config = dict(
    num_hidden_layers=16,
    hidden_size=448,
    num_attention_heads=7,
    num_key_value_heads=1,
    head_dim=64,
    intermediate_size=768,
    vocab_size=32000,
    hidden_act='swiglu',
    norm='rmsnorm',
    norm_place='pre',
    norm_eps=1e-05,
    positions='rope',
    rope_theta=10000.0,
    rope_fraction=1.0,
    qk_norm=False,
    attn_scale=0.125,
    bias='qkv',
    tie_word_embeddings=False,
    parallel_block=True,
    extras=['capped logits'],
    init='uniform',
    init_std_qkv=0.0256,
    init_std_o=0.0,
    init_std_up=0.0256,
    init_std_down=0.0,
    optimizer='soap_variant',
    learning_rate=0.00501,
    lr_mult_qkv=0.5,
    lr_mult_o=0.977,
    beta1=0.95,
    beta2=0.95,
    lr_head=0.00559,
    max_grad_norm=2.0,
    warmup_steps=200,
    schedule='wsd',
    decay_fraction=0.639,
    decay_shape='linear',
    final_lr_fraction=0.0,
    batch_tokens=131072,
    max_seq_len=2048,
    doc_mask=True,
    train_tokens=623100000,
    max_steps=4754,
    dataset='wikipedia_en',
)
Each number is 128 + 32 x the weight over its row's rms, rounded and kept within 0 to 255. Layers, rows and columns count from 0. Numbers have three digits each. The size before them is the row's rms in percent of the matrix's.

# gate: layer 6 MLP gate, 768x448, rms 0.172, rows 372-411, columns 224-335
# up: layer 6 MLP up, 768x448, rms 0.171, rows 372-411, columns 224-335
# down: layer 6 MLP down (transposed), 768x448, rms 0.158, rows 372-411, columns 224-335
gate372 096:198082166119138029129121175103160138117131130107076113125138148189092176173100130163144049109138135116170133115086100111108127168146155113069192143089099127083055163192050163122111137140127135116210138147141107164117161179140147107119112160126170142124185164120052120166118153163144137095148081120102122129114113108102122153173158107121
up372 097:153107115104078110127145213132165102059120144128150132103142100111137119075136143120107149102128106127159129132146121107146156097170112107101114121159159097046179107150130075150088074094152140136095116097135121148140107136102085151171130137143139115146079170149088121178043170149148094156121160127123135133120087051136124103142093182112
down372 095:167129121091092141101153159117129071101106152096117123090124145145148092143099116126090134137142098115090131155110129125109150120178166187141109181152086139139127133125161127154132143147129134098108137085138105112082098152121158107117077106080121085147163134154152120118102114088066135146117140132122129095038084133127126109103128174147
gate373 099:120197125157099142145123037147145116113119127114164115099119127094134136115147140130067193146116128095132126107118174092094121157123119113181111132162102127179137168123160121190153210145156125187149120123156141158091162155073144172133140152081153136157115088085116158148080116134170076158155120135114134145096173095168108151166141143167
up373 099:114121164095100122083171181099104163168111127143106093178079115187125157149139112140110119120101160134103137167131088157138100131147104118107174147082116170094065089125067118102113145175097125106100101087123156127087117141155108125066127139093107144055147175190153107097128142098162103123089089176159135139139100141125140122109219107100
down373 097:107157138134105088123161106148061118123131113178090102113089091123104197127109165124117163113125112129145111093115146119154126164135099148103136135150184121125125114140147112144139160123171134144133132129147119093098168171141079151161138143180128088172101129076147126130162110172183087153138123115128121133119159108089130149165091143098
gate374 098:157172140182118103132102153105144140160223150113146183117159098163151093076160086107095105127145068173092189108134158103137163089140133130107098147120121109146105153078125154162097137118137191121143186084105177142101098129161143130127156130156143121147082169188139105054170132114118186133075133149117165140076124143160112152099164127116
up374 102:091126107126116174134087134112171107091149142164156147130141143177161086168132133141132145134126123170150186039118082181109136116123128109076142137097193145165120136102153154095179135147159053151115136116097105105158116200125170097178097164175129132131154126104136121115096106154110161143182163141085135149119108076134161152096124142127
down374 098:119117204150114118126143125110144143066082180121105127110137159127132178145141062139123153126130155084167138105137183121114127139129085148136103134139161155193132168135092098150075114158108213155084093174141099122128065116200123185096085102136115075084140145088094167189120170099147075176145138135104127076099099112151148110142132079158
gate375 095:152117086088168138138108168136127159079106096122099107164021122112115089167045167120123139117148132185137083178170123125113105116132123114124134115093122099171083144156124103129123137114198092163147119143208149123182116080167132168131151151162059136137119169116149090163163132126158100147075095156137104100159132090091089117153121157066
up375 093:160151082132121146164091174128160171142151166102102185167080110137108064116109181148059084161160149144088124168017160134077148166131103062130090129073070195161120151128109066129098128162154151147189156118190161186104096118134092142130136101129125155153119132183116063095179078126174119111204139177148087100159131074143110087156147122182
down375 098:056195106116178135129107171163161130095154110100048080135070149098126133124057139115167150172103104097142112145135157145101149136122093090087103152147104146208102146174204103146149136132154116085139167127124163196095105108166125179156092158098110147127145177142164100126152162109087134123182115094102076105139109109109141105107083089129
gate376 096:164172160106137098114168135139124144141135123129132130120117098090096150147124149166119076166093135188131119115196172144059142126118055085139100113133129073083091102126099119155086110163131109107152158095100132151118142122091191089139054139142108176162118080137137126091103097127145122136075156151147117185197090110168104100134150125192
up376 096:122147133118123102163163162157096169197142145145141176093151137114165147113125141144121120096070132086097163138136180121135114157098100098091130134129151060132101149173187077171084128177084076107158184101120145080141157096185131137154123099173093160134110127160080126153136169164101102121118075156119114187094139086145118081076085131097
down376 100:111127154142126151113134105099141084129139091133150167098120182142167117112090133110100125102135094130123118159131129090115164129121153120085147209122133115110100087144070140093158115158124097107116101098154130161119113137115167181160174124112187094139118159122160152122135129100123131116141119063069191148169085126043176122112177195132
gate377 115:094135126112208117156156113083098120129129151140065096154111063141117121146162096098097134172161167130129096151087147152135133126147071114130044147161095147183134058120054115080131107107159139079084111083134127182159092135138179110169130131163180147184195101142138132116098059114169159114098136072137090103174141156063067102151129112135
up377 101:100125137145086104119088146087110074092141102107166125089130167138115133183080151159152162115175140119141070053138121093120113069099140143136114124151125130104114112116092126144102131133125118104125172115120122166179144162240112102136137141103162194140121092166128119104080155105088107140153167115158123142128136081128146120143122133092
down377 106:152149101114105107110139106161155178133123093154096133117123119150117177171080142127180082169141175111109118119159153155140100126150168139079096075166167138129205148174126087155132107110153141157207069155126118134163078176180160122106179090123152153164117129027069148134086119072152148128151139111148132160134097095096113169141112156132
gate378 105:115092108114136115062124119140175140100141077153122134141110142146120134153141113127124097178113126122135151143095054116184147168145133106154077083131089120069084105187153199162122127189116136109081115204144132104138163155089147140162093149149150121106122119161212163126090164126115171105086157070111164152135176066062122116144137083133
up378 105:243138129114144074127089169100148140123117122130148082139095187146107140091140107117125179120125100181104131091105153047135120107107118125132228085178077127129125079121123137126118121135121125110184138098139147135125140201114075168108115098116057140104150111133120109123162152116151123080097168144112135128109112146153085106139158109142
down378 102:145094144085154128185127140241139141157142119186101109153148124065123135152108101115183113175130139108115121160091120104124086140100104128162195105118149114058102084194135073131195098125140116127151079107077168093110120182118089123172137153084125146121111123103096155148076081132127110102117112134125097148151136084084179120141181109150
gate379 102:106199145181144135134129136106154122197104132153181121149156113169108106099175184073129156127179143129131083182208176137116093121109115145071181139131163129138097087185129127156153099094106113148106147182167071095168170113123152158188101143104117080141103124098147117123150070143083088167115094084106117096164125065128091174155170123148
up379 105:141114067137135151110170147127141108142161112148153085156085069134104127111135153126186131094177136164083117152196166112119076108113107083081175157142123153142115117144151123181139151127105076136088159157103081104116211141123124106140123101049171082121106071106130137119137150076128136191122120114110181092137065112079107151139092148096
down379 101:081109168113108066123125104079103110141143102079140154100106051138142073137134133091193190198201102112129124161129166163137073169199159144097144151121131135141145098101093108136129202116102134108060141147184097060057148157139141142163081086149118136061101110172129086130097154179126139177085160157151093089111129139147140122159102128126
gate380 098:139085072101093173124129198117144094138132143106145103121129139183152119148113050098100134173084162121074110106145070144150113101167086087141093131100116127123114069191167118144154150119153126158067153151148118123087089108145092130131146137084176095051169090145114145141109100168132121094087133073101095152143087152122130158067120075103
up380 099:159048078160115138142109139111115131132121054161102182065115137096144071141131096093092094136108139091164153148148126132124123070162149096104085184132103136085175139127098121139122115198132166166152126133107151179105133156100163089155135167139151093164101108098074180118103082188188109070160117188065079136086118191146120101175105145083
down380 103:108116084121156138115154135099102129174106111143060130127118124096088065177090082154113159119155108130140084109163125203096098074148134120143125096138127130054121175112126150099120098185154120199177156082156143110140134156181081075186119143118144118104139093106091163101137086173154086163119085104081122166079146187143130106109148138191
gate381 098:102152140111098113148093090170127122081156131162104048074142143136150143168092085178145101118125159143113186130110167128098142103196140131105105142131074089115092167162145164096112080143069126144151175156124125140124116108100117141070197077117112126107186138128174150095181095143125149134137103159169151109106129112156124159074076141136
up381 098:108106107111179130148134127158087138156119177128107146079134115159107090113183158112145106116162151111188124115080143094092146075174169169100166105057099110137133178113119057155141140199152156128172122158166141175151064089163070145128182190095122115151125121125164089099165147058094179110135089127107101117115121120152144122172096133046
down381 100:132096115161080173102150087081095136152137131177131111133139137117140066149081101124125123192101124063128105153145121087121142148119128133158213122096141110088143163115142095195114137062169101131098120138100151089160110141121139130160092147138115096108166123131125160115152067106100144157130152120085153064113118111148185158138119079112
gate382 095:105092160125099159093117145143129123130109069123092108172169081105094107123052083105135126111150187159161175169091136187114094137130099094143132146130131105116214126140144168172182186129112134117118132180218154147149100149120168142060086139124095102123117134092122130118120104212093084077163082128126154145125122143094092156141133089080
up382 095:160110113167114150105116151169129129113155102145158118097143092095119095196118124121157133077103131152101198125096135107082100148092149083117094119093090207099189152145112208125192129139098056128076120147194139084106147110136156134126151153122060119089108134133121155140179105179119123121154106135153119094142122082129078105174171061042
down382 099:152154084118145087119103146151166130095137088127178114125097157117141110194105098123086143109155150121113132117146081133137105161142121058124139125074157157069205162194116168140108149135149126163077132124160103075144142096126140146173126114090110149124129147141120121108161065096060123117113130146105108113143140116154138128130117161121
gate383 102:122196115113065121168170098165100160138095112118132115146130133166142139123153143152120123141128171127120152110110133099161075080106092089158120107117148103162127163152066136091202152149120160125089128102097137106165072158076118081212168156108075117156201153091175172087162147165083137154114118115102108143139118159126085140107165160099
up383 104:164154188143121154119085098113043122123118171106126148141056168190081112113124119109056134130179120086116171140136086154118095126143097081095133152085065146110148083156147209092130124161107146125143082130077106159110146128140087110176151162114123160179084163066087158081098111129132159086082130123149141092234154077151179136106080115125
down383 104:149099094122134141207172157145120166143186152115158058160094124122156195104147160124179158068095157150195080122126093160116101135146138093137085138166150117088118102145055121058176096147195120142105129050113102101171064151137109123201128151135129146152122170108110159145130122144153072118080170127120138101180120112172154116121102165089
gate384 101:122157104142131115106066110171156174098176117119119113115148140164138097116119206140066183124080136127131145133161167115133111100110124150185096135104119119173161133131136112161114147130185105080159131099175150140139105168087152140125103121159120097091121048109113136132134135214149104175112100168131091135129137189117134137183154046170
up384 101:119153163141144090113141159132182121154113089144105158121120220131149199154167143122103145169134128127090162143131134124147167166097149107067138105078166117106161187099051105113152142125134136114092161129136134115142126117188091126149177148158043152116127130149146140119172068124133105106117120123138132145092119090113139146171120146173
down384 106:131100108104173116087129093145182121098057141172104192131131225156158131145159102150165127141145016114088142106146153132161150137133134127131096091139077122114140094083063138099130157117148151184107077118113125087074114128176138135170132080123115115160154204107084093072096111117190147072166138083117168122129131139124119120128138175150
gate385 100:102081120130127130122139120132119125078111093161142150147118126137126119115169128097145150198130133125148172157149161157109149113211142087144138100128151103179151169137170110140135192156075101137116146148154168138131125136148158141164091120158160168112181142140127109156107078175073106124099126121177167167112148120149204120161095119160
up385 100:124151173086214127108132198091100106179169092057159149147135146122119108088194134151139091161088122132096186132121137121109154134132118092130109126125146133126122163082108134122100202129041145129138161104097120133201155068094147127091131065135154110148127108114136117111110129142128097125042138119174114115097115113081134104119146107098
down385 099:163123114181131138150146152136088127136117110143132117145155153083105121169108133134146143193098125127106135121119100152162124083130170143112141109106118128108187170143115122203164138114150139147095099152113123147102144146123132098084125090133164072067112131208085112095084047114159130070157154083112066074109179115072179104182147114151
gate386 101:072102135090103092145141096109145128128086156105166068045088203109162086127197136121138101097076131108142042113156135157147137135161118117063168115158119151103116133101160123192122156123155164104066130153113125136108067136079121116167128093084090178129150088126213079051139169110146112122123120149142114140077152134157168091114117127122
up386 102:153137131134153154121152147098088148114074120090140095142104142143103133100111166089159106152158140160110125144097078142129131101129130100106074113111193143140121077083167137077142153207130079088123117149119150146148147119163148133118174091158137142159139123122177100152131093109102088114183134149128150117074195105168155073104142102146
down386 103:161073126077115103139162153110183190020057137151122071165110145172142194099111124070116065102174153093142082081120174062136170111104085131107137145133118145114117156102120170165101167086139120161160135158143126143102149120186062121083084092108139111193112099124139101107189114095108215067146078135126114176083102086163113082137127142083
gate387 097:118182064162197101179074139152165113064148106118136081090109094154150152140162156072138112131082141134094094133136083105132156164124153147109086118137118078178153132134084113124123177164063080082084127126122125076091207132182047127145067141124186135079168086124069133104182102054137150183092155098081084101113153139144127150123113176131
up387 093:113099142068127071090114129158162160115109131088146079097127159177159115178106082134081136083102124172114110082115111160116068148168090150114171132131170127171146115157128133093135155132085122205095106192130106125167113091083137193170158137079157076077147130102172121115110144120131108210169125099108059126077115151099174177109085113113
down387 097:110107129100120160160140135083142152117127112107122136114143182255158114116185189105087130096143093132141105087176170148192102149122113123140143148140131150081124122148054104112135126193150136098109101143102101190148152127123139110123157136105156178164084149190168128113114108180174157130116093109097122053168133154099147156146083083193
gate388 093:111157137138167149158096175103095130172212098113131139073111100093107138081111173153149128179086160103131115143146202122132116153157133147155150133108085113171115107174115133112167156105070142125151189098128069154109074093106105153119061174127126127115146107156154169152129155127181098156139166129099218066176157182158146118151184090076
up388 092:123090165131169206150147092125065144083109123113206025083134155114172145127093105152114148085171143138142153100171127143105097111117168095162139107130138145130169137113087162163090140147152119191088080205137119150135125127137078080086191101155086137093113147100115102110123105154161116105148111098112106170075138144146145127093119196099
down388 092:165112089091102147144135119070121173141162136198200151135199171150148141082131188131105107099116106135152087106096112116124129169135128110177095117129155101147136070171173143151152099146103190136135165126087111079120135104151155198145167099172144159160102085132102101163182126155156156087174102146148135072139068146083251089126161134166
gate389 095:112121140121092115162127106095163125109161101134156058110115139132107128109086141107121056084132094147125110108081108105166100051148150117103160157100100113143133142176135073178166123082084159066194175072114135068130191122130113038131096134112133155094158155125159100172132118120190127085086151172100118168091153036127074190132144098133
up389 095:061160146130135119153155132107076125118141123124089151126087130167172089149078140131142122098101159059113096171122158170110146100121224176099130202144141107175117101156219197160151150121131114128130053134072120151109035129095156152161176160144148115123138161095153191080162122136084127125185182170106149102125111128142138143087087162081
down389 100:124089110104170156213107120098118156096138121138191132097146083109134094121133131096130085098165143106141138123136161173202146161154092105139161148112160087100101160098087120076144123091122117201125128087114107092146165172108135174118096138154155135139171120166133170059134090130095082153189093111089110092152120112199120126204132216185
gate390 110:159118110131141110110101063146112159077186133116105172081141108125134179176099133104102129124149147129169118113154095124105136101132106124100114129134096113161153111157189057104114116133119140149109135107100159139096102162162072130176151102099163075090222116120150179152178069142142161146085174097107157148122143116083107075133106146130
up390 102:134140108126130111075147133149112131096174109150164125056101062157108164076108121117151106131198090133146146162159106078132122052194148113131145143123126131096153089196126090101089116073118120164101133101196127096081120161093135149106145121076124142122173107140169112150137132133090140127109171146081158106141107180064078138089110139131
down390 101:147111180143142165089132079130063185134122166085164079175105097162114145200174136147116119195103179176191122116149073145131156131161162127106150122137169089160129143166130186162069145188164093143077093127128128151114154198143106157141126125104137188175159115129127171169161086118103109081158070111172112150158092134179155115165125121075
gate391 099:116152090089127081112116137086168143086093098097116161154090083107138111170160123127200161136116110202153185130114038145153086088109158161133092129055092177135094074132106124092154116141154132151136091139092147136141134104147155148113150154100161173106164140088135130133125154086143141093103089144202103168138095081128171175113166096117
up391 089:152088118145097143076138137096127122122078115163159137161133126120085109103126165118164120121118177158158127138101106125120115081091130170043180143119094144087070193112089101149135122095085145139102150144148156134075127119143141144097117169089115188138102126107161151152150123163144152141101131106099147074103113201116159169091082174145
down391 097:150108111137223185100129145133154085125087140110175083189090093131154098114143151152073158075129128116178122174096180149155061140097137117115068101151127197158082075116113090124157072154114114145142098109158137110179097115138154111062058132165079109135124167119158117167105098082114150115123121142138109191107112139120195116154153164097
gate392 097:141098124028094188090120123140098142157143161085178150111170095141122082103146150142173124129121121119174087089126158128133087085173152104156139242099182157059132181111102105146132095148073126119151116111158116164032141130112123077108122123067176108112122104114159122116116226103172142137113124103059181139122169181176066075124150146113
up392 100:165136132058147133153099128141097098092163116102146151181077098145176092146125132160164103135138179115158181131074171170165127106187109094125224191071152184120152103117060123107120160095134106167117125082155117098079101097133149132138127151088211150137162126133155164122119143137118146122069150083133140124170084167187142086101102164057
down392 102:109086169126127114126142120118187142157135149098118097098076123161190144201088098171152140116168141112178137111162114140192141098129121105129079090143184146110163121136111170148104150103116168140112061121166093165072114106182144152098118098168123123161152142097136065139104161167143130150081110112077145113133062169144113088069128110030
gate393 095:119097100149126081167141121103127070120111055151139121155087111150081082175117125115087130115181123131122164139126085105084150170114142058154183106084099047134115108170079151111141090094147179188121174123112138096139165141194129163093050213137144172130091154063128094130157073162141151154119133142106112137133053143181141164101160122160
up393 097:087104136108142091112122099165159127088115110099107174107139196120123177158062122153189136117151120134134106173121088093110098111168100136187120112134150110154131126139110141112106131133135111115153117145188099090126066124153153147191151139155086173098141134141149138146149059189132084097110096172139186130184115156160159155172137158096
down393 099:141104102132142131105073135162128141156127161159152122112144143120116146066088154175119134127131104142143125135127093166188135149126165142108087146126135166118094113131195185137113175168123117104072141078125149186128143131141235177160137112165140133115131162184117134052146129104154068115106131112098137156178177179164141151139107175073
gate394 099:113122115097140097032134078199129149148164172209143138140115179112118126126130131143128138164110170086085142133108139133176101136077096128165140109238121093148146091060061109123190156129104085095162191140139168202124119054152168132132123098048153161181114085112163154181192160204104075075117102111088080145136155221161087144115110106107
up394 094:097138199142125176103090147120112163124156120133119079148104188163136148126099188186097077172148128120204111175135089123104141101087128078189094197082165167168081158111114166124124131151130087117093090148095102154152157016132103112074123119182166114162137113130094132105101108057154137158094140123141127086154117096137161142197158065145
down394 097:077120102087195152154196113179123123120117100166145108104111108159179127156102106141127092152120104133133150202111084132139150167150142146127161133187106105114126115100076137107133099148136179148128114109137099171108108133078117080120091140076176120101141103118128124130141201125124120121109158137143110107146137108084078110135074175160
gate395 101:156150170117084154052179119194109128130140106131159140180117156136136111116129215164131142088192158111121137126134122069118164098106127104117160136139146140116165107125116117176168166169122176135163159071126122109128138136155096110141036101167141187125123096121160087169102100101093139163140112126169161127170134105150087165140129155104
up395 103:098184109143115095078135123160086070084040105114191137168132080112178104115134149127140112149163183130116183079133164160120172193163117152165124094146162110082197101097126127135157157102081104150125096093055142059097151119118125147151086140120149106166130129101131143149147113174062126148110134123157111101117150129150108114118150151139
down395 101:139091170175129110167102130095124109087095099138117107124127125076151085127153150176118139158196186169096157128147139142092152128129134090160154124069164120070140138158115128170098115086145148124135098119143167138124102105139098152093106130090142103156110111066131067113067099164098161149130104091132160126106167110110135129141143157089
gate396 104:152178090109141142157138139081106098130197104087159123060104174059109112093113127132083070158181070135113127118135136130146123157139093174085127104199090093167089143181166082113145153148151166152113078177127128166139111130144121090136152186185140150107171106132131143149152097215136091118170097103082083118058115151152083148187051062105
up396 099:133142167142117107160114144147111121127136159132169103107163160075110131152134190158129122124111169133154130080146173131164131079109132153115101133140140151144105099121076089129114092098177162084162099148101122169139141151103142131171144091154134077094173115131134104161048160097147163100157121097106172060115129142165169044093102041119
down396 101:147158129088187125144101136136147109155096138132147074094074125134133139154108180177111141138135080124236115076116201079161075134069059109093236112173120140162137176149122076097164098122115132150182083116101090149148108157141120180128149115098127137105092130153098147131135141147099176067167146127147176147112107142107132102144069133138
gate397 097:145156142162116144152123110163130150115144077067170131072114189157115137100098143118151152081115130084167215054046118190063130111117079122119149098119151102121102121080108149114146087108123124177145103147128094140159136121106074138129158153132146152110114138075164148138078116151127185102164142140144163123130187097132085146189153114068
up397 099:089089115141155070156140110147105125169143122121155093080116125165124159167107151089134179138109065150087158162136106099175099152099173146112096170129159111124118059110158091119136135175100158143118147140092106137157074123133176131142160172181148150109083073080112109145123100073057114151111140128130087060140117099109117148147114136170
down397 099:126150116133173105169121079076104133090135137207142044153136155132112056160107158135111156155128139115041114150160094124089066069110170123145115116103172130116101130076107117122102158189126094107099186106129201157151095144138143128106081201122156128076045097151100182114116120103116151076111119121119108112132162111113106136096127167134
gate398 099:092117149094093139148142126114151161157186112065083127136174087172122095088115142134123162095142155115127048133097104170112104083145183113120099104148078123116148198122145102068149071166166147142109146182126171111114127168143166113139138122104145099182131136142144111115111131119134130125054094122146149138134136150106106186100146103145
up398 089:154131126143125080093135177118161114142097099095117102137089121162152189196173109142131122124106129126103159118164156156134112193079105113126095126105121148112170050073088149194146144130153098125123152130141063125085160133097123118107129110164071115143138150120162145127124149149190077175144161127183108108132103107121133107128161079132
down398 099:104111131108142134179110115110165143154152129151071149130167093107058132068101125103149136147151113143139112125094058149149148103210180131140122094174132124113135177135136083093159096148089158107127119174139195089142114113188110176152160127102211126069094119144182092076125133142077156141083097130121173167098164141121090173137130142115
gate399 102:094126146157109123116161146185169101161179137131147068158139075084106081115127105149107151126108168152113136118110084112111131111163123057128121129105105123169146149138137136152060124128091080121181128165113139125166186180096089099093120144114081102129096066156109151139172133147126129125145179130118071180128130150107071123128085064101
up399 097:090125164135140119127070126112057145125093045122064122071078099114155144107119103166101152174154149154168133053101171176106108069081120145161106068136108096121071148177156084151161144176158176093101123071164108137099103109154194127117126106117140119107143117146158111147154185038152137112100149150150081067091151067107093153118109156163
down399 099:126162116136099169171081120065147147150125160110158132103167151221117109109128162136126143116141130171132046131101135134156156080100179156111102103158146180130159141124158170111121130168164084138107139180101135166111116105095127137129155083137123184164161111128112082123113117108145151070149104141126121062126135163090168162060093126066
gate400 093:146153069177085138065102181124134161126164145134091137123144121115160094180081160095122114095106143140123114108125160105147140090138110148159090149098106117181120166113127078121200173099093099139169149113107148218145172199169171108095120159119110165155094124115200119112123106145106077159130123087156185169129141095154098143132072115134
up400 097:134176115173139147138160159101095176124124074144094141202170211140171093191106131075169127100174133165131165116191118057162135125113109127194141107058132122146115107085090024007155204150141051136178173073148101155178121084153207119089083188119090174128135086144201131131095087167113040131109114119126144142160166109120109121154087134118
down400 098:130106153117085089116145131167102113115121126176060137114116112133166202107123129164089173146116197132203117144131103132074121075079161174142132099188131137091091051114134144122139122139169092140150086172109128107121135062104098178145102066187065119130113104118107110155187121143143076129134103147121123105107198118155126092105092078163
gate401 103:153157131104126106146131142136219137194198112147124174108107097121150119163104099152079123203128152131148097163071145137149165135098101126106118070176177114148135147188118174086145134066059084138115114161109114146161126123137167149140143138115155155119097151062106184157113139100059112176123145178116116138133111154131106132101189093081
up401 098:133108180072093151115142092156107127112155102067107157178077184133155102114102088128137124135188143182053160151179129090126182147093112105146126132101148103166125145118144147172131099168095088164105127191072182104166090105120105109142105135115059136129097149133133100155151120098132125145143094154136142163145139097177126115157118137129
down401 101:145126069096138123165126134130097113117163084186129156121126114145130072207127179219122132116102119078135151174159141076118113145119147211120099100165160123173101158138120139111142092096084134118111176126090174187184104079131159077126141092115136185128140103087077124140111121091110099106082196105105144125131063134157097061125140141115
gate402 106:166172143151085115098171140157114118150108189131109163089146073137100114126100154132112123092119107151183160131182127153117143140126048049153158111064108112165140119171160091191096096073114118115112155097188126107144124150141120136116134090166108088115189163150144129155127123159138090128142149131138092123167062136072101159155137139153
up402 101:126059135094105118143114128126130124165141129182181143104140167120109150107121105128098141111111111137123109149071112065125151151115134096118118187071198154135122183127136112141133098094041217094097158107162124162120089130156141141119139160130097116154169124175048103135134167095184101132162106127079138082138106142110188041141129077121
down402 100:175089108133153110117110129114115082141153125112105131217076170093117180119152103145184165146136114128139082138132148202136091139121150063130138116050158167158092163096104208095132104129150116138153133068161140130090095135111135111142136126111125122099110078150055152146148203101131139186140161113130145125144172147124185113099146132125
gate403 090:125157132156144094158156055120077148093146144084172104127090094136151130098121083193142118148136176135123109110085139090148100086107140121093106129107056125152134129153095178129125127092087088173135110141048102150082151093119103108126173183191165124116172197155059098126124069147207140162109117146143112165129055085116124131112231127098
up403 099:139117138201150128149131140111127162188137130098155102118106112099152108089145069166174160118087173140140108102108100065146143102171110111142122138116125099117127150184086182075150146127148052157074209154125066161129158120034149129096144148150101074135127147106128087125102126125135132170120169148105068120165143136133146113191139091093
down403 097:179108108101151148091173062152113070077114157101114097100128101185122110166168088182088099121117104069110158068131094137108154166130137064095147164138166147105175128119159157114159108177071133144088095080148203117151170076108145107072086108102093098137120168106098157125124190181123132113080072136128106105113079153151096123090098144154
gate404 098:139154135160084120130144102142163170100104114136089063147200130107123173150206132090124111123107136102144167139136166133148150148166134117094113081103122097127144126177121186124076127047131081120117160147159096103137101123116110133082044174153111129096137136130087102102168113114168123133145113065127193063097128135142091157175145165127
up404 101:124136151160136131140115102106108164102136085146134104084170148091099093122210153121080152118118097088166161122171131121086150125143159154194134150099148124166095208149106097096155095155106109161130123147080103126114118080078077135106130106140109107172100171186095068129097151111128134166071138130129119102141144131153156125098111144141
down404 096:131126085151171094080108115128120095139135136143096126099089066126150105097113150148119149122143148158144139097048118120107106142124134111137156096189139127105082134163157115121153157226170170138078144124058171086107152104132142140151058152135102072139124120086167098116147170120108149126119081108129136139123159131044152133135138129150
gate405 108:112044129100124162168102101149126091106125099130079109106133135169079152149080114168081109184152096169089141117142088143193119124119119142109156130128118119148136073144138121205138140162194110143144106152079064090120183111128104126112080138086186087130134128125136163170105129133143155124067161131119119148150108115109082053093089158132
up405 108:134109169158186144144119177170099103095136146082159162154037153155163145153145129141156116121134111133159086097088118080116137138118096129121178131102139136186133162119106147070113138111128148084172146127158210128103086144125125075112123161119097139112081145086153142113183139090096152162104136108108104105127145113215122144091171110085
down405 112:147179121100034101123110138062105116096163104114156121164120133103133180081128066088133071118176148117150138122155122213126215133132097095096115093071098104144103153085072125137161117136124161115096158130099176193118108139137135108094158160107121134070091111082128162125094105101096137083136096213143122103100144132189104122117190141136
gate406 098:096143111080087074182156214114090167149086166137114175167119116118066153194099153134114132154141173103075131109094111105138156151190121171104158093095139149100132123134173133147139121175120093163094117130089162167128127137105142119153164140069123096062175159107106132150145112118166110093175119182070157101118152127161095133137125058096
up406 098:104113131140064041115117110138123090074179098105174107118131126157155102156185142120109094119099094120137144122108154136167055118142130074123109147125084160123078129131073128082110134173121101132146125131184182166175127108121149146137114206126118166123165155128096132127125136109122108175177095095145124096144118104163163143071131088101
down406 097:115098178105178172170149087159140151189150065159079144119129147164140102170136100149166117136131149097093173150111118080171111061092115145091131117148151101072153094049122095135193140142132170157160109115180093101141143145098134101119173112144115124113057169083088143088108155183145151056136134096136131177124134100122176166157116128148
gate407 097:173206133167120169062129160072124119114084126166186146111154147131162118115151078087098107154122144104124147167127139136105194131136089128140142163093155122121120172091173118117154138107161116118149110140157106182092078096158144177117160093066116175131149088091099154122171060122131087154167114129125156162131084118118045177177042100091
up407 097:125148130131138127150135135094139188131109106109153054097088094135097100075161072096105132169098168149146124144135152176152102137066127225032107143196101097125182145153079184156160205104146083134125142119118079189066100139137109147095140129177124120115085128143138153109080128113184132178109097146084134112098090137149114122187069182159
down407 102:136157106107124077054073155094125117147103098089144145146143109110124085168177073108114067097140090069149114110184124174160126169170099122122115155108183175082180126155125118098128122130133110144132083172176067093104157106154133122186128084160083195107099100129116100114127072145147141074164105137096129076097117146118119144192124124100
gate408 096:165118093158107104120190132137133098096146117151120137086073130149098171138211131088152165186141135085150092123128097120122100157110164099171083169088114133129152070136071143084101120164163182121124100117162095125073158097108123147127141166138133115156114171131148173163105068153154154132144127085154101139130119112136148138137152171117
up408 110:162142097117155104132168100137124171140113179095153121127118232147118121177096197141149127139100131126122108159167108109104146134130118113154152173072150107124137171181151146155127172144140140128151101123127180067127130089079145150193121108104125125118139152115222120131165113104121150104147109174147098106204119032100206131139180128151
down408 099:137135189126161119142094080149126152086159183130162097147093119098094091113126121096118131131122131138107170137104103153085079155110143178169119159130110120167138182093130076115050106131139127182165115137161081172107186116190127193124149102116138090112146172121089150163091146111099181048173117175127093149130079110134111142125108125095
gate409 098:146073135139164145100092188134170160149168168124186121107182081151114159136171192127183119088100089145111114134118111126049160139134131144185097134119146093141150166045124150119129116132134168124094130105108150141125149103124099148116093124162112090164123161159140095082163169124101160182162145155137154149158132172161086119145184119124
up409 097:107102137087163101062143160126108167138109146169062126095115116230125144072058131204115069131114149099147122148099114126159114097203106128177143169129098079169112090124137104178092094203099157080144096157131167065144091149126196099110149125164156108207112114168141071127114112142104094111165149128147104189108158100150139155117129117129
down409 095:116119120122122111166109165132179131153122103106170087156115111121132116130138188077148177169168104141110134139110159086118125068143131114139110100124102067148133215159114145096121152122128116138112142026123135097129137189177093128153105070146122112097117139198176244076103127115091133150110195117138101133149130069107094154119093190203
gate410 106:079158104150143129122109087071101121131157081089124162124137150142102100106105116048076147176101176127163090107138168096140104128130106171135121148119147149147124120122078151091146156117140135172101135106163093141200093093159149107097123113113160114157108134156183092136117194137126085030127107133171100109089175159105041081171147075133
up410 101:094117146126117084083145129132142104060171080126112126130127154176105112143145084101090130193178167143134084103090129159098143166088095074117102138142068162154153181143147090105110126143096121185143099210184158148109154138115121105137206156125137132087096158146159136118081158099109125152123084124076125135088084087096105127205113119125
down410 098:168128060125117133093168155152089119154141095141148101129080130154158194073120129098139100101078149118154099127139099083121140122132163120183097107065170147189104082146167153185125127121068124131098106145111123135227121123126165113145153136126129072124098116164170150140095190109165158138143085134156064117122129100141095129120122134180
gate411 098:144177095136170109160139109086093144128145116110170133126159215165122082105116115106150090168131069123135141085084153107145044079181133108125138085127150132116145141088065141118201056149160093131099182121106172085126145124127135137112151083063086133074107078174094133145160139113130115098145149146168161105103116107074122129111149112148
up411 095:115122154164099130108141129130101110140137088126146132138081104187136101142161169128082121133102109068096126133165114124144160099190147093132133118096185143130185095102079107064085190171141101138182098116094129173148107168117151178118150091111122153080094133116142096119117154142103113085139122116127107136127102130091126184133099096135
down411 094:095113101156102101057165110165172100130144113095117072184117097163130110124144153171092159152145128124150132137129103087168170148129144075077127108143157151170101104105154152159121177131108110203105133176103123167137123145110151102160179112105079118163098100186139144132122082175120200134138111164142148148144148156161118112112149123137